{"num_hidden_layers": 9, "hidden_size": 320, "num_attention_heads": 5, "num_key_value_heads": 1, "head_dim": 64, "intermediate_size": 832, "vocab_size": 8192, "hidden_act": "swiglu", "norm": "rmsnorm", "norm_place": "out", "norm_eps": 1e-06, "positions": "rope", "rope_theta": 10000.0, "rope_fraction": 1.0, "qk_norm": true, "attn_scale": 0.125, "bias": "none", "tie_word_embeddings": false, "parallel_block": false, "init": "trunc", "init_std_qkv": 0.0255, "init_std_o": 0.00602, "init_std_up": 0.0255, "init_std_down": 0.00373, "optimizer": "soap_variant", "learning_rate": 0.00676, "beta1": 0.95, "beta2": 0.99, "weight_decay": 0.077, "lr_head": 0.00751, "warmup_steps": 111, "schedule": "cos", "final_lr_fraction": 0.1, "batch_tokens": 65536, "max_seq_len": 512, "doc_mask": false, "train_tokens": 274700000, "max_steps": 4192, "dataset": "wikipedia_en"}
Each number is 128 + 24 x the weight over its row's rms, rounded and kept within 0 to 255. Layers, rows and columns count from 0. The size above them is the row's rms in percent of the matrix's.

# layer 2 attention output (transposed), 320x320, rms 0.129, rows 49-55,112-119,176-182,240-246,304-310, columns 0-159
size [107  98 118 107 108  94 104  95  86  98  86  90  94  92  93 110 114  96 103 101 103 110  98  95  96  94  97  94  97  99  98 104 100 101 104 111]
[[122 133 161 110 118 151 197 194 142 121 128 123 151 106 103  96 148 108 105 129 144 141 120 138  96 119 124 154 131 113  69 133 112 106 138 105 115 146 172 129 121 151 155 205 119  96  92 116 137 122 123 136 109 125 143 101 168 108 140 130 144 131 113 157 142 128 130 111 103 112 200 151 137  99 105 122 115 125  94 104 127 113 115 111 147 195  85 132 163 132 108 128 112 138 142 142 121 140 111 143  70 134 110 108 115 179 123 105 139 110 111 136 126 111 157  94 117 163 111 157 158 145 140 143  79 142 183  96 152 130 123 134  97 129  85 118 136 129 139 147 120 143 107 145  96 122 159  93 160 156 121 106 145 141 176  97 135 156 152 105]
 [177 157 121 134 149 107  94 158 107 122 116  67 153 101 144 114 112 146  77 131 142  92 113 112 128  98 161 135 171 144 150 167  92 133 140  90 116 114 109 122 128  80  89 116 130 109  99 138 128 130 123 158  86 119 132 186 155 137 176  90 162 102 141 148 142 145 140 109 120 156 104  94 124 142  71 138 129 122 105 154 147 146 115 115 108 109 166 129 108 133 121  93 144 100 103  93 122 160 129 175 133  88 136 143 103 118 140 147 128 132 147 126 167 158 155 125 134 161 102  87 110 123 112 154 115 174 135 150 136 171 133 144 122 112 109  92 132 141 132  92 121 157 153 113 174 161 114 112 131 131 162 114 164 125 158 152 144 133 144 100]
 [139 142 131 122 167 122 129 134 124 117 136  82 132 104 103 134 138 134 129 164 151  91 116 154 144 112 181 117 183 131 108 170 179 130  97 104  97 126 130 107 106 121 121 114 113  99 110 120  98 108 126 154  94 100 186 154 100 146 123 131 142  80 134 120 120 159  82 128  99 162 122 155 110 124  87 115 155 154  89 125 121 138 110 162  75 111 113 152 122 139 124 110 123 109 195 125 125 101 125 113 155 114 127 146 111 121 142 113 118  87 127 121 124 163  88  77 129 181  90 123 137 133 125 131 113 133 119 102 112 116 123 125 115 164 111 115  99 104 113  91 165 134 150 127 138  97 107 110 102 174 141 125 102 156 115  57 127 115 160 155]
 [129 119 100 123 109 154 145 102 104 174 133 161 118 164 153 160 123 101 127 113  96  85 124  89 127 135  91 125  89 154 111 140 140 127  90 131 114 148  99 165 142  77 148 186 179 110 138 118 104  71 102 145 106 111  98 110 116 119 144 140 164 108 126  97  96 115 167 122 139 114 135 124 152 126 168 136 117 134 150 127 174 124 133 129 148  83 133 118 120  84 110 122 113 175 125 152 131 103 123 149  91 135 159 111 118 157 138 122 102 151 119 146 130 123 154 156 143 151  87 123 138 138 129 138 102 127 114 119 150  87 106 116 171 170 135 136 114 107 145 144 116  70 158 114  85 127 128 127 140 125 145  67 141 121 131 115 113 125 145 101]
 [125 141  87  99 140 136 123 114 122 118  94 144 159 156 130 154 119 120 106  95 192 116 128 130  90 108  96 103 114 130 115 103  67 114 134 102 106 143  65 125 112  98 167 146 137  93  95 132 141 143 130 167 152 140 105 130 149 110 137 161 159 133 137 118 121 133 104 104 134 138 147 121 129 105 179 105 118 110 126 126  97 143  97 150  75 144  97 124 153 192 138 153  97 124 193 141 126 100 144 143 127  72  90 122 138 173  77 119 112 130 118  82 163 145 121 112 152  93 146  96 128 155 115  88 188 131 129 144 139  94 108 107 136 141 154 134 113 116 125 158 135 126 138 131 108 150 149 112 141 127 139  91  97  89 121 119 142 169 105  91]
 [120 110 180 122 153 118  92 128 117 158 109 116 136 135  85 115 152 147 133  80 159 145 101 191 132 153 134 122 129 106 113 130 117 130 120 141 154 104  91 133 136  66  97 141  90 143 125 141 161 114 163 146 134 164 106 119 147 127 138 115 146 137 130  99 103 154 125 144 146 106 115 109 171 119 138 113 112 130 145  89 115 102 157 117 134 115 148 114 169 156 131 113  89 156 134 137 126 164 105 153  99 161 154 149 126 152 127 141 102 124 130 160 151  81  93 142 116 167 118 152 131  79 112 114 140 135 106  93 169 113 122 102 130 110 129 139 169 159 120 138 104 136 158 122 113 117 130 114 152 113 124  92 146  59 111 113 122 148 112 109]
 [185  93 129 125 141 113 115 112 155 145 133 125 125 169 175 136 123 150 111  87 132 133 111  80  81 173 120 117 132 153 132 103 131 160  91  63 106 123 168 130 139 171 109 119 115 143 132 146 141 153 125 138 108 128 148 139  90 113  96 158 135 164 139 141 137 134 143 143 132 120 122 103 111 137 155  99 133 114 118 150 153 115 135 135 167 142 150 130 129 132  95 142 152 135 114 122 108 113  94 115 125 169 102 139 150 123 168 115 114 171 150 129 102  89  85 170 149 122 162  99 126 123 130 190 140 180 134 166 101  99 131 126 120 138 151 144 151  87 139 111 128 142 106 141 160 166 154 122 113  93 160 163  93 113 113 134 121 121 131 131]
 [113 106 109 152 143 136 126 103 122 112 109 127 135 113 114 168 109 159  95 146 122  78 140 121 144 173  94 139  97 142 108  79 145 138  92 122 104 158 135 151 117 127 145 115 115  98 110 178 136 125 112 100 127 150 102 117 134 144  99  93 140 164 135 107  89 112 106 100 103 112 118  97 142 129 164 142  93 113 103 162 111 115 159 169 121 117 163 124 147 130 125 146 125 108 132 164 112 147 161 128 113 115 109 125 152 125 103 127  87 111 127  97 188  98 140 141 137 105 149 139  71  91 128 129 150 101 184 151 124 153  94 128 128 161 105 153 142 132 136 150 140  99 117 122 111 130 126 134 113 117 125  90 153 133 132  88 124 161 136 134]
 [175 135 123 146 139 108 139 111 131  59 173 153 153 176 156 148 130 137 117 182 146 111 118 136 153 148  76  82 116 151 113 152 119 132 133 113 154 140 120 167 130 118 133 117 154 156 157 174 127 127 124 137 140 154 113 144  87 129 168 192 120 185 173  88  98 151 156 177 175 101 145  93 159 128 121  99 141  93 124 153 137 123 136 151 118 127 115 117 120 122 129 130 141 136 135 127 121 138 145 118 121 140 133  98 117 123 120 135 166  90  84 148 142 139 118 146 140 141 113 158 151 141 144 138 136 119  98 134 125 148 109  90 133 120 171 162 130 145 110 122 140 113 133 119  96 151 151  97 109 172 100 145 136 112  87 132 112 149 122 143]
 [131 138 124 145 134 137 170  95 120 152 117 144 154 131 160  97 111 146  84 158 106 140 162 139 121 103 117 116 113 154 104 138 106 110 124 113 125 126 144 140 131 159 124 137 150  83  98 138 130 103 137 107 148 138 145 105 124 176 101  99 146 117 144 125 114 100 105 141 175 136 107 111 140  97 145 140 122  95 128 156 129 120 151 143 152  72 124 123 168 118 176 140 174 147 148  87 120 142 114  89 142 105 145 102 109 135 131 106 140 176 128 145 100 140  70 120 120 117 108 143  99 119 114 161 111  90  94  89 109 144 115 134 176 144 169 116 131 127 135 169 121  82 110 144 172 129 118 156 155 124  83 120  75 127 137 108  98  97 114 140]
 [133 125 137 118 109  97 158 128 145 118 121 164 156 148 102 167 118 128  88 103  97 130 156 112 132 135  84 122 121 135 159 126 129 134 130 104 136 131 145 167 114 132 132 135 116 144  95 142 145 110 117 105 142 147 157 102  68 136 112 123 131 140 107 145 161 123 154 145 166 158 159 126 116 148 154  97 151  92 149  89 168 168 136 171 127  93 171  96 158 152 153 140 155 174 110 136 158 119  92 138 155  89 131 159 155 150  95 141 127 164 131  89  82  61 139 167 117 111 140 140 152 137 111 132 168 115 143 149 138 151 174 153 114  97 132 106 127 122 125 174 118 105 129 114 115 152 167 136 124 133 119 101 155 108 138 105 117 137 130 160]
 [106 105 100 124 140 115 105 134 157 114 123  87 149 118 114 132 128 139 165 119 158 160 115 129 130  99 130 147 131  96 130 123 123 133 100  98 147 122 150 108 104 127  73  85  96 118 127 109 133 171 134 118 131 100  86 128 129 134 153  67  91 149 112 173 153 109 151 147 187 152 141 155  80 147 173 124 115 114 169 102 119 149 129 167 134 132 116 137 148 116 127 130 119 129 120 168 133 103 105 148 121 141  76 127 169  86 117 162 135 119 107 104 123 143 125 108  97 129  99 123 140 165 148 142 148 118 120 113 121 148 148 104 102 130 140 140 131  90 124 133 113 138 101 126 145 138 151 140 138 135 126 141 139 130 116 150 145 140 126 149]
 [159  93 171 172 114 179 115 132 129 151 169 168 140 105 127  57 135 168 153 137 125  86 128 137 123 129 153 108 122 117 140 162 118 123 122 112 123  96 151 139 146 118 101 139 155 145 157 130 163 124  96 115 114 144  75 118 143 162  91 123 169  94 168 138 124 148 119 112 124 124 154 122 112 171 146 132 120 135 134 115 153 121  88 133 163 148 118  99 130  76 114 114  78 103 118 139 106 152 135 150 123 115 128 132 109 143 133 135 111 181 135 145 100 174 158 150 108 130  94  77 153 132 112 120  93 114 117 123 144 102 106 125 141 156  95 109 112 117  83 104 125 136  97 180  85 102 119 156 125 161 133 124 169 150 158 173 133 119 123 112]
 [178 158 160 168 153 130 141 146 139 133 209 174 146 167 114 102 131 133 127 164  95 135 144 107 147 133 109 134  85 157 168 124 151 122 134 128 138 135 142 117 126 146 118 152  92 102 126 124  97 112 120 137 142  39 138 127 131 143  83  83 116 102 124 148 133 117 127 113 142 148 130 116 100 136 104  86 131 106 133 148 118 131 162 139 134 120 154  76 139 117 170 132 138  84 136 123 118 122 130 126 160 132 134 105  89 134 173 109 102 124 101 123 121 144 161 113 123 102 111 103 118 126 129 120 111 141 103 112 114 139 161 139 125 115 123 143 130 149 124 175 136 137 100  92 144 214 168 137 141 141 101  97 125 129  97  90 139 118 101 162]
 [102 126 124 129 141 102 125 133 134 145 152 146 119 145 139  89 147 179 152 117 138 145 110 136 165 140 166  94 152 114 109 144 103  90 150 158 147 134 144 158 128 161 155 117 112 139 131 106 135 139 144 164 135 104 178 127 154 134 102 173 109 127 116 111 112  89 113 167 122 126 136 110 141 128 111 152 127 123  80  78 112 121 109  94 103 147 144 151 113 170 117 147 127 136 186 141 151  98 162 124  99  69  88  97 150 134 151 108 138 103 160  89 138 144 123 117 148 116 144 144 187 146 110 116 127 156 141 130 119 128 106 136  96 143 131 157 102 100 139 138 116 134 133 148  71  98 109  97 149 122 173 121  93 151 106 125 157 161 127 126]
 [115 127 126 129 106 163 135 122 132 172 122 158 153 147 126 131 134 105 136 100 117 104 135 153 144 166 130 111 111 113 119 155 147 122 125 165 129 132 107 142 144 102 126 114 145  90 133  99 142 101 118 117 152 138  77 168 123  99 110 156 166 144 168 146 107 133 137 153 116 131 133 160 124 135 156  96 106 165 146  84 103 118 128 133 128 155 131 127 118 152 141 136 149 151 132 127 110 125 119 133 133 167 120 110 144 134 168 126 115 113 132 158 114 108 147 130  69  85 153  99 140 169 126 132 110 134 122  97 107  87 144 147  79 138  87 161 125 130 128 107 111 113 107 109 143 154 128 144 118 123  90 134 114  89  57 163 110 142 114 116]
 [106 141 104 162 114  92 119  99 156 114  99 120 135 114 121 123 123 149 109 110  97 144 161 155 120 114 112 105 152  82 104 160 135 126 107 156 141 109 114  97 154 150 109 106 148 100 139  91  98 164 152 140 102 127 119 150 110 135  76  97 113 146 107 116 153 122 116  47  84 140  89 146  88 156 158  62  91 122 142 132 116  98 146 126 106  86 186  83 109 120 144 148 112 116 151 152  93 110  74 140 140 107 197  95 117 153 148  89 101 132 173 153  92 135 112 121  95 121 137 138 134 119 129 137 169 142 142 136 115 114 144 114 163 137 155  93 122 116  96  97 131 107 118 103 126 137 123 141 106 154 160 144 161 121 118 129 163 120  96 112]
 [137 135  96 115 127 116 146 154 129  91 125 115  81 163  95 122 119 141 157 103 113 146 132 125 165 113 156 133  90 116  98 145  81 151 113 139 101 136 112 118 155 120  78 162 105 102 189 112 125 146 101 170 114 113 104 129 109 139 130 132  80  72 113 121 139 132 108 147 134  88 140 127 130 103 168 132 114 154 169 176 101 127 119 108 123 120 104 126 145 131 109 135 108 152  79 133 135 166 178 112 149 137 129 146 131  94 103 153 127 147 127 118 111 143 152 200 135 124 139  97 171  64 115  94 130  92  94 134  93  83 140 155 127 145 162 180 127 122 138 125 142 145 158 139 155 157 149 128  88 137 119 127 132  97  78 153 100  93 159  96]
 [ 98 102 150 132 151 142 112 168 124 140  88 157 103 125 150 136 118  98 120 132 144 150 117 121 153 140 133 116 135  93 104 103 116 185 173 123 134  88 113 173 158 104  87 174 143 126 111 183 168 134 130 130 162 114 148 103 149 131 131 130 169 142 149 146 106 114  85 122 128  88 162 107 102 129 131 124 160  76 145 138 131  95 165 139 153 119 164 134 117 137 119 155 151  97 112 110 125 160 133 190  93 102 129 149 146 141 167 155 133 105 129 135 125 157  83 127  81  97 162  84 152 160 122  99 163 155 126 144 157 128 125 102 138 131 169  87 150 196 153 149 173 130  83 142 150 111 109 173 146 151 127 171 125 155 137 163 104 107 127  88]
 [105 119 163 192 127 106 102 117 141 108 161 136 111  99 128 149 143 148 148 142 156 126 131 148 106 143 121 168 155 116 115 134 114 136 112 170  89 144 117  93 134 146  79  89 117 132 117 158 163  87 149 105 139 135 131 149  86 116 112 106 118 124 115 169 152 173  82 108  72  98 123  90 155 118  75 135 165 153  91  99 167 150 151 129  88 169 156 142 147 139 104  90 139  95 127 166 108 148 111 142 133 132 140 126 100 116 115 104 146 172 138 127 162 147 142 125 155 102 144 133 121 113 112 169 184 133 109 154 135 100 129 139 122 109 137  76 166 150 105  96 166 130  99 139 145 148 135 174  68 148 158 107 111 115 146 179 131 125 104 141]
 [117 165  87 137 155  93 179 155 104 124 113 137  86 124 109 151 160 112  94 129 146 145  77 148 174 121 137 107 158 149  84 143 197 140 156 162 136 147 105 155 154 115 108 132 115 126  87 127 147 153 141 127 124 100 153 121 123 119 155 142 109  95 153 162 123  80 132  93 154 113 143 168 149 111  64 117 144 123 127 125 128 110 169  93 107 142 139 147 119  57 158 139 130 127 106  91 132 140 132 154 142 130 137  95 143 109  96 145 150 110 109 135 116  65 112 159 127 100  99  78 117 124 154 158 132 169 139 121 106 169 152 139  91 113 155 118 124 145 148 161  95 141 120 140 147 149 157 135 129 137 171 114 110 135 136 118 119 133 141 148]
 [119 167 122 114 101 152 150 159 136 122 111  95 106  96 156 153 125 121 130 115 131 136 133  78 143 193 174 108 126 166 127 130 112 132 158 124 123  94 126 145 125 196 123 119  89 160 129 137 143 180  98 113 101 134 164 181  68 110 156 150 126 109 104 154 108 146 101 173  78  93 140 149 114  94 159  95  96 111 103 170 154 119 114 167 129 129 103 135 121  95  97 125 158 119  90 122 122 128 140 152 140 118 112 113 106  94 129 131 104 111 125 155 148 136 145 125 129 128 130 156 115 155 156 147 149 142 127 122 137 134  83 115 173 132 131 122 146 122 161 140 187 176  91 130 112 116 132 143 102 156 125 114 187 172 111 140 135 117 134 114]
 [141 125 138 158 136 113 162 164 123 147 140 182 125 178 141 102 151 116 146 134 111 145 141 142 103 140 150  96 110 147 153 148 129 149  88 105 111 127 111 141 155 130 135 147 116 168 107 112 172 147 150 151 146 135 159  91 131 134  89 144 120 138 103 164 140 144 157 111 141 119 142 116 162  95 124 142 143 124 125  99 149 155 124 149 133 150  97 123 123 142 106 115 136 149 157 153 151 130 130 127 150 146 180 128 163 125 128 122 151 161  72 121 110 197 151 136 154  85 127 123 133 143 148 139  72 117 104 112 112 126 136 123  95  93 119  87 117  76 120  82 145 129 164 145 118 121 145 101  80 159 129 109 152  98 146 151 143 136 129 139]
 [119 139 166  90 146 158 193 166 135 152 108 148 144 138 127 118 129 160 145 129 115 114  98 114 109 136 172 131 130 129 118  98  85 146 160 131 149 111  82 152 108 138  80 128 155 162 105 124 137 152 138 110 132 125 165  86 184 158 158  97 149 116 144 113 103 140  89 140 147 160 113 128 161 102 136 135 147 180 133 138 101 105 142 153 108 107 129 126 113 128 123 126 119 146 129 140 130 136 150 183 158 184 122 122 159 140 112 172 125 128 138 124 151  78  86 148 201 120 118 135  71  93  97 168 105 113 138  89 138 106 119 149  82  68 130 118  95 121 129 137 139 119 142 111 142 145 147 135 140 109 163 128 125 148  92 110 142 126 143 159]
 [112  90 158 128 147 132 133 131 111 110 150 137 100 109  71 133 138 105 145 138 139 125 144 133 138 134 144 111 133 103 145 125  95 129 138 134 139 136 127 139 131 168 136 128 115 127 147 127  92 176 103 152 161 127 113 123 146 147 175 168 148 113 132 108 152 115 117 171  92  98 138 153 129 167 119 127 109 119 156 103 105 106 142 112 146 163 104 123  82 127 112 130  97  99 129 151 137 136 122 172 128 157 147 145 137 165 117 163 123  53 118 138 145  84 144 123 126 107 141 175 134 187 117 140 122 168 152 164 150 165 142 141 108 130 125 128 165 147 111 134 128 168  78 112 109 107 158 138 125 124 161 117 182 136 101 125 139 120 159 150]
 [136 117 140 127 111 152 118 127 105 144 132 148 105 110 112 102 144 127 123 106 161 123 116 135 101 167 121 145  82 117 126 124 161  99 108 153 155 155 123 155 123 129 135 109 144 147 107 125 130 150  83 154 136 126  97 133 168 125 103 155  52 140 163 110 184 131 149 115 120 125 152 130 190 150  89 170 115 143 121 143 107 119 120  88 129 167 100 127 123 100 152 127 108 112 125 120  86 131  96 101 109 126 102 131 182 110 105 107 152 134 108 142 141 177 128 105 118 141 134 132 118 126 118 181 122 131  95 115 125 123  99 125 127 175 155 171 109 168 127 103  90  85 123 130 104 117 118 117 135 132 119 112  88 116 142 168 140 152 132 115]
 [119 146 159 122 110 130 137 119 105 128  84 140 111  80 128  79 120 123 107 140 112 131 136 135 177  96 126 130 155 106 119 138 132 162 125 102 142 105 130 185 133 140 160 146 133 127 107 130 148 121  89 136  81 121 147  82 174 158  98 144 111 158 121  79  95  92 115 114 146 128 112 121 130 115 112 138 154 170 116 154 136 132 113  91 165 128  87 132 144 141 110 152 147 144 133 106 116 151 110  97 129 160 107 163 152  75 130 117 110 117 133  83 169 125 127 110 105 154 185 107 158 129 123 109 128 162 156  66  97 170 147 148 129 137 156 177 105 164 153 106 148 166 136 136 127 111 123 158 152 103 122 128 154  80 118 113 146 112 121 112]
 [146  87 114  96  93 121 104  95 109 131 101 142 112 119 111 144 120 126 142 173 100 138 111 111 104 118 127 132 145 129 164 145 159 102 138 126 160 125 142 122 110 153 162 106  88 120 147 135  97 127 135 115 121 109 108 118 128 124 109 154  62 171  89 119  99 183 146 144  87 161 134 134 110 153 117 114 160 140 112  94 128 117 108 169 152  97 142 152 104 130  95 145 139 106 127 112 105 154 117 162 117 151 148  95  96 121 170 144 145 100 152 124  97 103 111 136 109 136 186 169 135 114 142 154 107 133  93 119 139 116 125 139 125 137 142 124 135 175  91 168 146 137 123  98 171  87 116 109 129  99 128 139 115 153 119 137 113 143 127 180]
 [132  97  74 115 129  99 153 115 139 134 131 155 125  91 129 146 142 139 100  77 155 134 130  79 103  56 121 125 128 145 130 123 121 120 123 124 121 134 164 103 128 142  87 101 163  99 119 144 164 103 134 100  91 146 122 158  95 103  99 163 132 107 128 132 119 137 140 118 124 115 106  92 132 101  94 161  99 142 136 131 113 147 148  91  75 126  75 108  98  99 107 115 124 145 115 133 155 119 133 102 123 103  83 148 188 133 142 116 169 117 129 147  75 141 155 158 135 123 142 110 150 175 114  87 121 109 152 139 122 130 191 125 123  98 119 136 105  92 142  93 162 101 117 144 123 110 140 114 122 126 141 128 128 192 173 125 120 121 148 114]
 [122 132 159 147 129 144  96 108 105 118 128  89 123 101 111 120 127  72 133 106 155  91 113 101  89 165 129 144 186 145 144 146 133 131 156 120 100 139 114 123 119 130 154  78 155 179 155 145 105  99 123 176 135 142 136 146 111 123 143 160 164  93 148 109 155 146 159 196 121 173  73 128 122 148  67  98 130 137 142 114 128 109 121 105 138 115 121 148 139 147 138 115 133 163  88 117 182 118 119 119 168  98 106  96  89 129 145 148 117 111 132 143 103 120 142 145 116 129  86 132 143 135 105  99 152 116 100 136 147 138 121 139 140 134 163 151  95 131 110 160 164 152 117 175 138 132 121 148 129  94 159 118  96 103  69 136 118  96 148 108]
 [105 116 116 164 136 108 127 138 111 133 125 110 102  74 125 140 112  99 125  79 128 162 103  85 130 115 127 156 100 138 139 105 189 113 119 137 127 136 191 111 147 102 182 108 120 158 149 110 122 153 130  97 127 171 128 102 148 163 133 129 134  75 106 118 159 124  97 131  69 154  93 133 132 115 101 130 147 104 160 100 110 107 109 107 111 139 142 136 156 103 149 137 143 121 171 116 138 120  75 149 146  61 132 146 131 124 156 121 130 123 189 108  95 147 163 120 121 124 140 163 112 113 136 131 145 137 147 160 141  99 102 132 161 129 114 102 137 104 150 142 149 179 139 130 184 137 106 135 147 121 155 125 105 101 163 131 147 152 136  94]
 [125  75  95 129 148 124 115 131 166 165 141  70 164 116 145 152 106 104 128 111 111 110 129 100 113 169 148  96 124 135  95 119 132 138  96 159 138 114 131  96 129 105 134 101 138 143 176 127 127 102  99 162  94 106  84 157 111  91 126 154 137 153 129 128 126 174 146  91  99 110 132 114 116 130 170  68 152 161 114  49 152 125 127 140 138 147 114 114  99 140 133 152 109 153 117 150  83 150 116 140 156 138 109 155 133 120 124 137 103 126 160 120 103 150  95 157 111 116 115 143 163 131 175 109 122 156 133 187  76 169 119 120 117 102  71 125 114  94 131  90 133 138 159 107 161 132 136 109 136 135 135 138 128 147 117 160 108 159 125 127]
 [147 117 104 122 134 102 129 149 139 110 171 136 100 127 143 105 146 110 176  96 126 153 142 141 151  83 135 161 128 126 138 123  77 167 142 149  98 162 116  72 126 114 133 202 128  76 150 101 101 152 117 151 138 133 111 115 167 116 124 122 146 118 141 109 128 136 122  98 119 112 102 159 151 112 139 124 116 134 142 160  73 140 138  92 145 139 111 131 109 113 138  96  92 121 124 138  65 160 180 138  74 165 100 139 145 173 141 118 137 148 127 119 136 126 177 116 135  84  94 129 113  75 158 102  97 147 157 133 132 122 129 130 155 151 110 170 172 135  91 110 114 129 119 113  95 128 129 132 143 149 137 137 148 133 137 143 129 118  95  99]
 [154 170 118 140 136 119 111 135 120 156 184 166 130 172 160 184 107 130 104 131 112  63 124 139 122 119 130 145 122 119 101 173 113 136 152 152  78 151 122 131 128 115 164 146 142  95 160 166 110 107 116 152 139 154 142 145  94 103 151 109 140 119 132 165 134 166 135 122 114 120 103 133 125  83  81 119 152 121 146 139 129 134 151 109 130 150 121 113  90 108 159 100 117  98  87 148 126 131 137 123 174 102 156 116 131 127 145 125 114 146 144 137 163 135 103 129 139  97 148 108 124  89 130 100  92  96  97 163  92 106 160 121 189 121 116  82  98 129 122 176  57 124 136 124 110 114 119 114 145 106 144 111 131 155 139 155 130 170 124 139]
 [110 157 139 107 156 112 154 124  82 134  86 127 125 117 117 162 138 132 157  86 133 147 135 142 125 150  64 114 156 104 133 124 132 137 129 130 189 150 134 104 142 139  97 127 133 137 151 113 109 161 106  93 132 157 193 134  71 141 150 101 128 156 132  95 103 150 130 142 131 120 125 115 142  97 117 122 101 132 131 180 118 133 154 115 119 133 110 165 133 143 100 166 124 151  96 104 107  95 114 107 158 137 103 111 154 114 151 149 121 102 121 133 123 130 132 131 143 127 140 156 145 122 129 134 122 123 125 150 135 151 147 127 117 132 154 136 141 183 164 153 117 129 153 102 117 159 124 125 137  92 135 161  96  96 100  91 152 170 139 124]
 [119 122 134 167 166  96 139 123 105 117 115  92 134 136 142 102  69  97 134 137 192  80  93 142 120 152 115 114 144 153 119 104 132 144 127 132 165 135 108 144  74 131 100 152 116 139 142 125 180 100 106 119 123 174 127 133 164 148 134 127 105 134 115 166 126 147 137  74 126 147 135 159 172 136 117 115 164 160 101 163 144  94  61  93  99 143 123 159 157 105 112 121 100 137 109 121 129 140 135  93 122 111 148 112 153 143 120 126 121 145 126  70 119  70 164 103 149 101  99 171 127 103 110 132 156 156 137 121 129 147 101  89 107 131 149 147 103 130 129 161 166 111 156 150 104 129 140 162 125 115 142 122  93 101  96 127 122 103 149 124]]
# layer 2 attention value, 64x320, rms 0.118, rows 49-55, columns 0-159
size [102  97  99  99 101 102 108]
[[ 87 114 107 123 121 120  86 154 142 133 154 142 117 144 133 123 109 101 160  75 145 119 171 108 126 110 139 171 139 130 132 122 117 119  78 119  99 106 155 115 121 154 151  58  88 135 133 109 157 147 184 118 153 140 146 139  88 108 134 150 140 116 122 161 133 131  95 106 110 147 131  96  92 138 146 162 128 119 163 183 126 101 124 140 105 120  75 154 143 153 126 134 138 127 161  91 133  92 122 145 114 134 118 146 122 135 148 133 115 111 154 149 123 132 135 129 124 140 147 106 138 144 132  85 149 137 147 123 135  96 124  89 140 135 117 138 127 143 119 147 151 132 129 159 177 110  88  80 172 138 143 139  94  99 110 120 146 118 165 153]
 [114 108 140 124 128  76 148 136 117 126 171 123 120 119 153 130 145 124 100 113 158 142 106 149  97 161 155  87 145 141 130 135 180 148 149 121 109 185 144 128 111 133 165 128 121 173  71 159 130 102 101 123 104 116 137 152 125 137 157 125 125 122 125 159 121 148 181 151 144 168 106 143 157 138 120 102 147 101 121 105 125  88 101 105 123 131 109 136  68 131 138  98 120 138 176 158 159  93 168  99 131 116 115 101 129 168 142 145 116 131 108 103 109  85 121 117 173 117 104 112 133 120  98 130 129 115 150 112 159 110 152 170  83 133 128 111 131 145 119 122 125 137 147 147 114 153 132 143 140 103 126  94 156 130 146 146 111 107 154 105]
 [131  94 116 115 113 114 138 144 126 133 111 125 128 144 142 152 120 120 189 122  92 120 151 180 160 139 155 136  63 124 108  98 116 139 113  90 134 146 161 152 146 137 172 139 116 150 128 144 111 167  99 144 127 172 103 110  91 139 157  86 149  95 101 132  87 112 110 146  83 153 144 138 128 159 124 126 106  92 136 145 110 126 142 105 115 155 107 153 103  93 165 127 144 120 108 113 146 156 125  91 106 130 124 131 104 130 135 127 140 141 146 111 157 102 113 115 146 119 104 111 112 147 161 117 116 138 155 123 134 168  93 149 125 139 127 175 110 105  98  90 160 136 138 159 168 143 163 146 132  60 154 118 190 103 102 166 138 121 161 143]
 [144 136 132  93 166 113 128 135 115 142 154 160 119 117 117 137 179 114  95 160 165 124 109 121 119 153 144 100 160 132  90 146 149 122 125 124 127 148 153 145 114 134 150  92 109 152 135 128 131 119 142 123 125 173 176 140 138 128 153 188 148 117 106 111  83 156 108 124  86 120  93  92 119 159  74 131  81 132 107 106 102 119 121 109 167 139 146 133  85 158 142 117 116 106 109 142 107 128 175 110 131 109 164 147 116  96 147 119  97 132 158 122  99 106 123 150 148 147 102  81 111 109 139 127  83 135 136 131 121  94 163 107 130 155 128 136 129 136 137 118  99 149 141 115  84 106 134 108 102 104 120 138 134 143  94  84 147 129 189 138]
 [133 138 141 139 141 151 148 119 152  97 162 151 131 159 117 138 136 171 136  99 124 135 200 121 107  84 110 150 122  81 140 171 120 147 150 121 118 181 184 132  98 174 152  93 131 100 138 132 108  89 122 133 110 105 103 126 161 107 160 152 122 110 106 118 125 127 120 151 122  88 141 144 101 128 127 121 109 101 132 145 145 151 121 107 100  99 110 142 139 148 124 140 103 150  87 132  90 153 132 101 151 130 103 114 118 113  82 137  80 130 146 141 143 151 111 130 169 118 100 176 120 146 109 169 148 131 169 112 108 145 123 131 127 111 130 163 129 127 133 118 137 142 134  71 116 151 120 163 118  96  87 154 131 126 102  85 122 113 139 125]
 [ 86 129 156  86 146 146 149 142  94 119 125 117 115 161  58 132 145  96 131 139 107 133 137 102 122 131  93 126 131 135 116 105 115 156  73 143 149 129 120 143 117 159 125 153 147 107 120 131  42 135 143 125 163 155 118 105 131 119 124 176 115 143  94 125 125 148 147 147 106 148 139 114 114 145 138 137 154 174 133 115 144 143 109 120 152 123 110 181 145 170 151 128 132 107 128  90 140 132  90 132 120 163  93 150 120 149 134 157 188 128  89 105 122 101 108 104 133  99 121 111 107 101 130 139 151 130  67  90 152 170 100 107 134 115 139 145  80 139  90  98 126 105 158 141 138  88 120  98 141 135 109 128 110 121 113 156 141 125 125 129]
 [147 149 113 122  87 136 131 130 138 121 109 142 125 105 100 117 123 110 139 132  89  92 123 140 127 138 122 114 113 125 114 123 150 157 191 130  83 166 109 163 132 155 178 106 144 104 137 122 137 168  79  88 153 152 112 108 143 120 194 122  72 144  99 148 141 142 130 102 129  96 109 125 136 141 121 125 127  99 142 156 118 126 154 148 139 126 160 107  66 108 150 101 114 116  72 108 127 122  85 150 122 133 137 150 133 163 137 129 112 107  63 150 134 168 160 112 129 127 120 116 126 132 146  95 108 130 120 109  74 114 138 153 152 135 123 146 127 144 104 156 169 139 114 138 186 147 151  96 136 172  67 121 116 155 135 144 119 116  96 154]]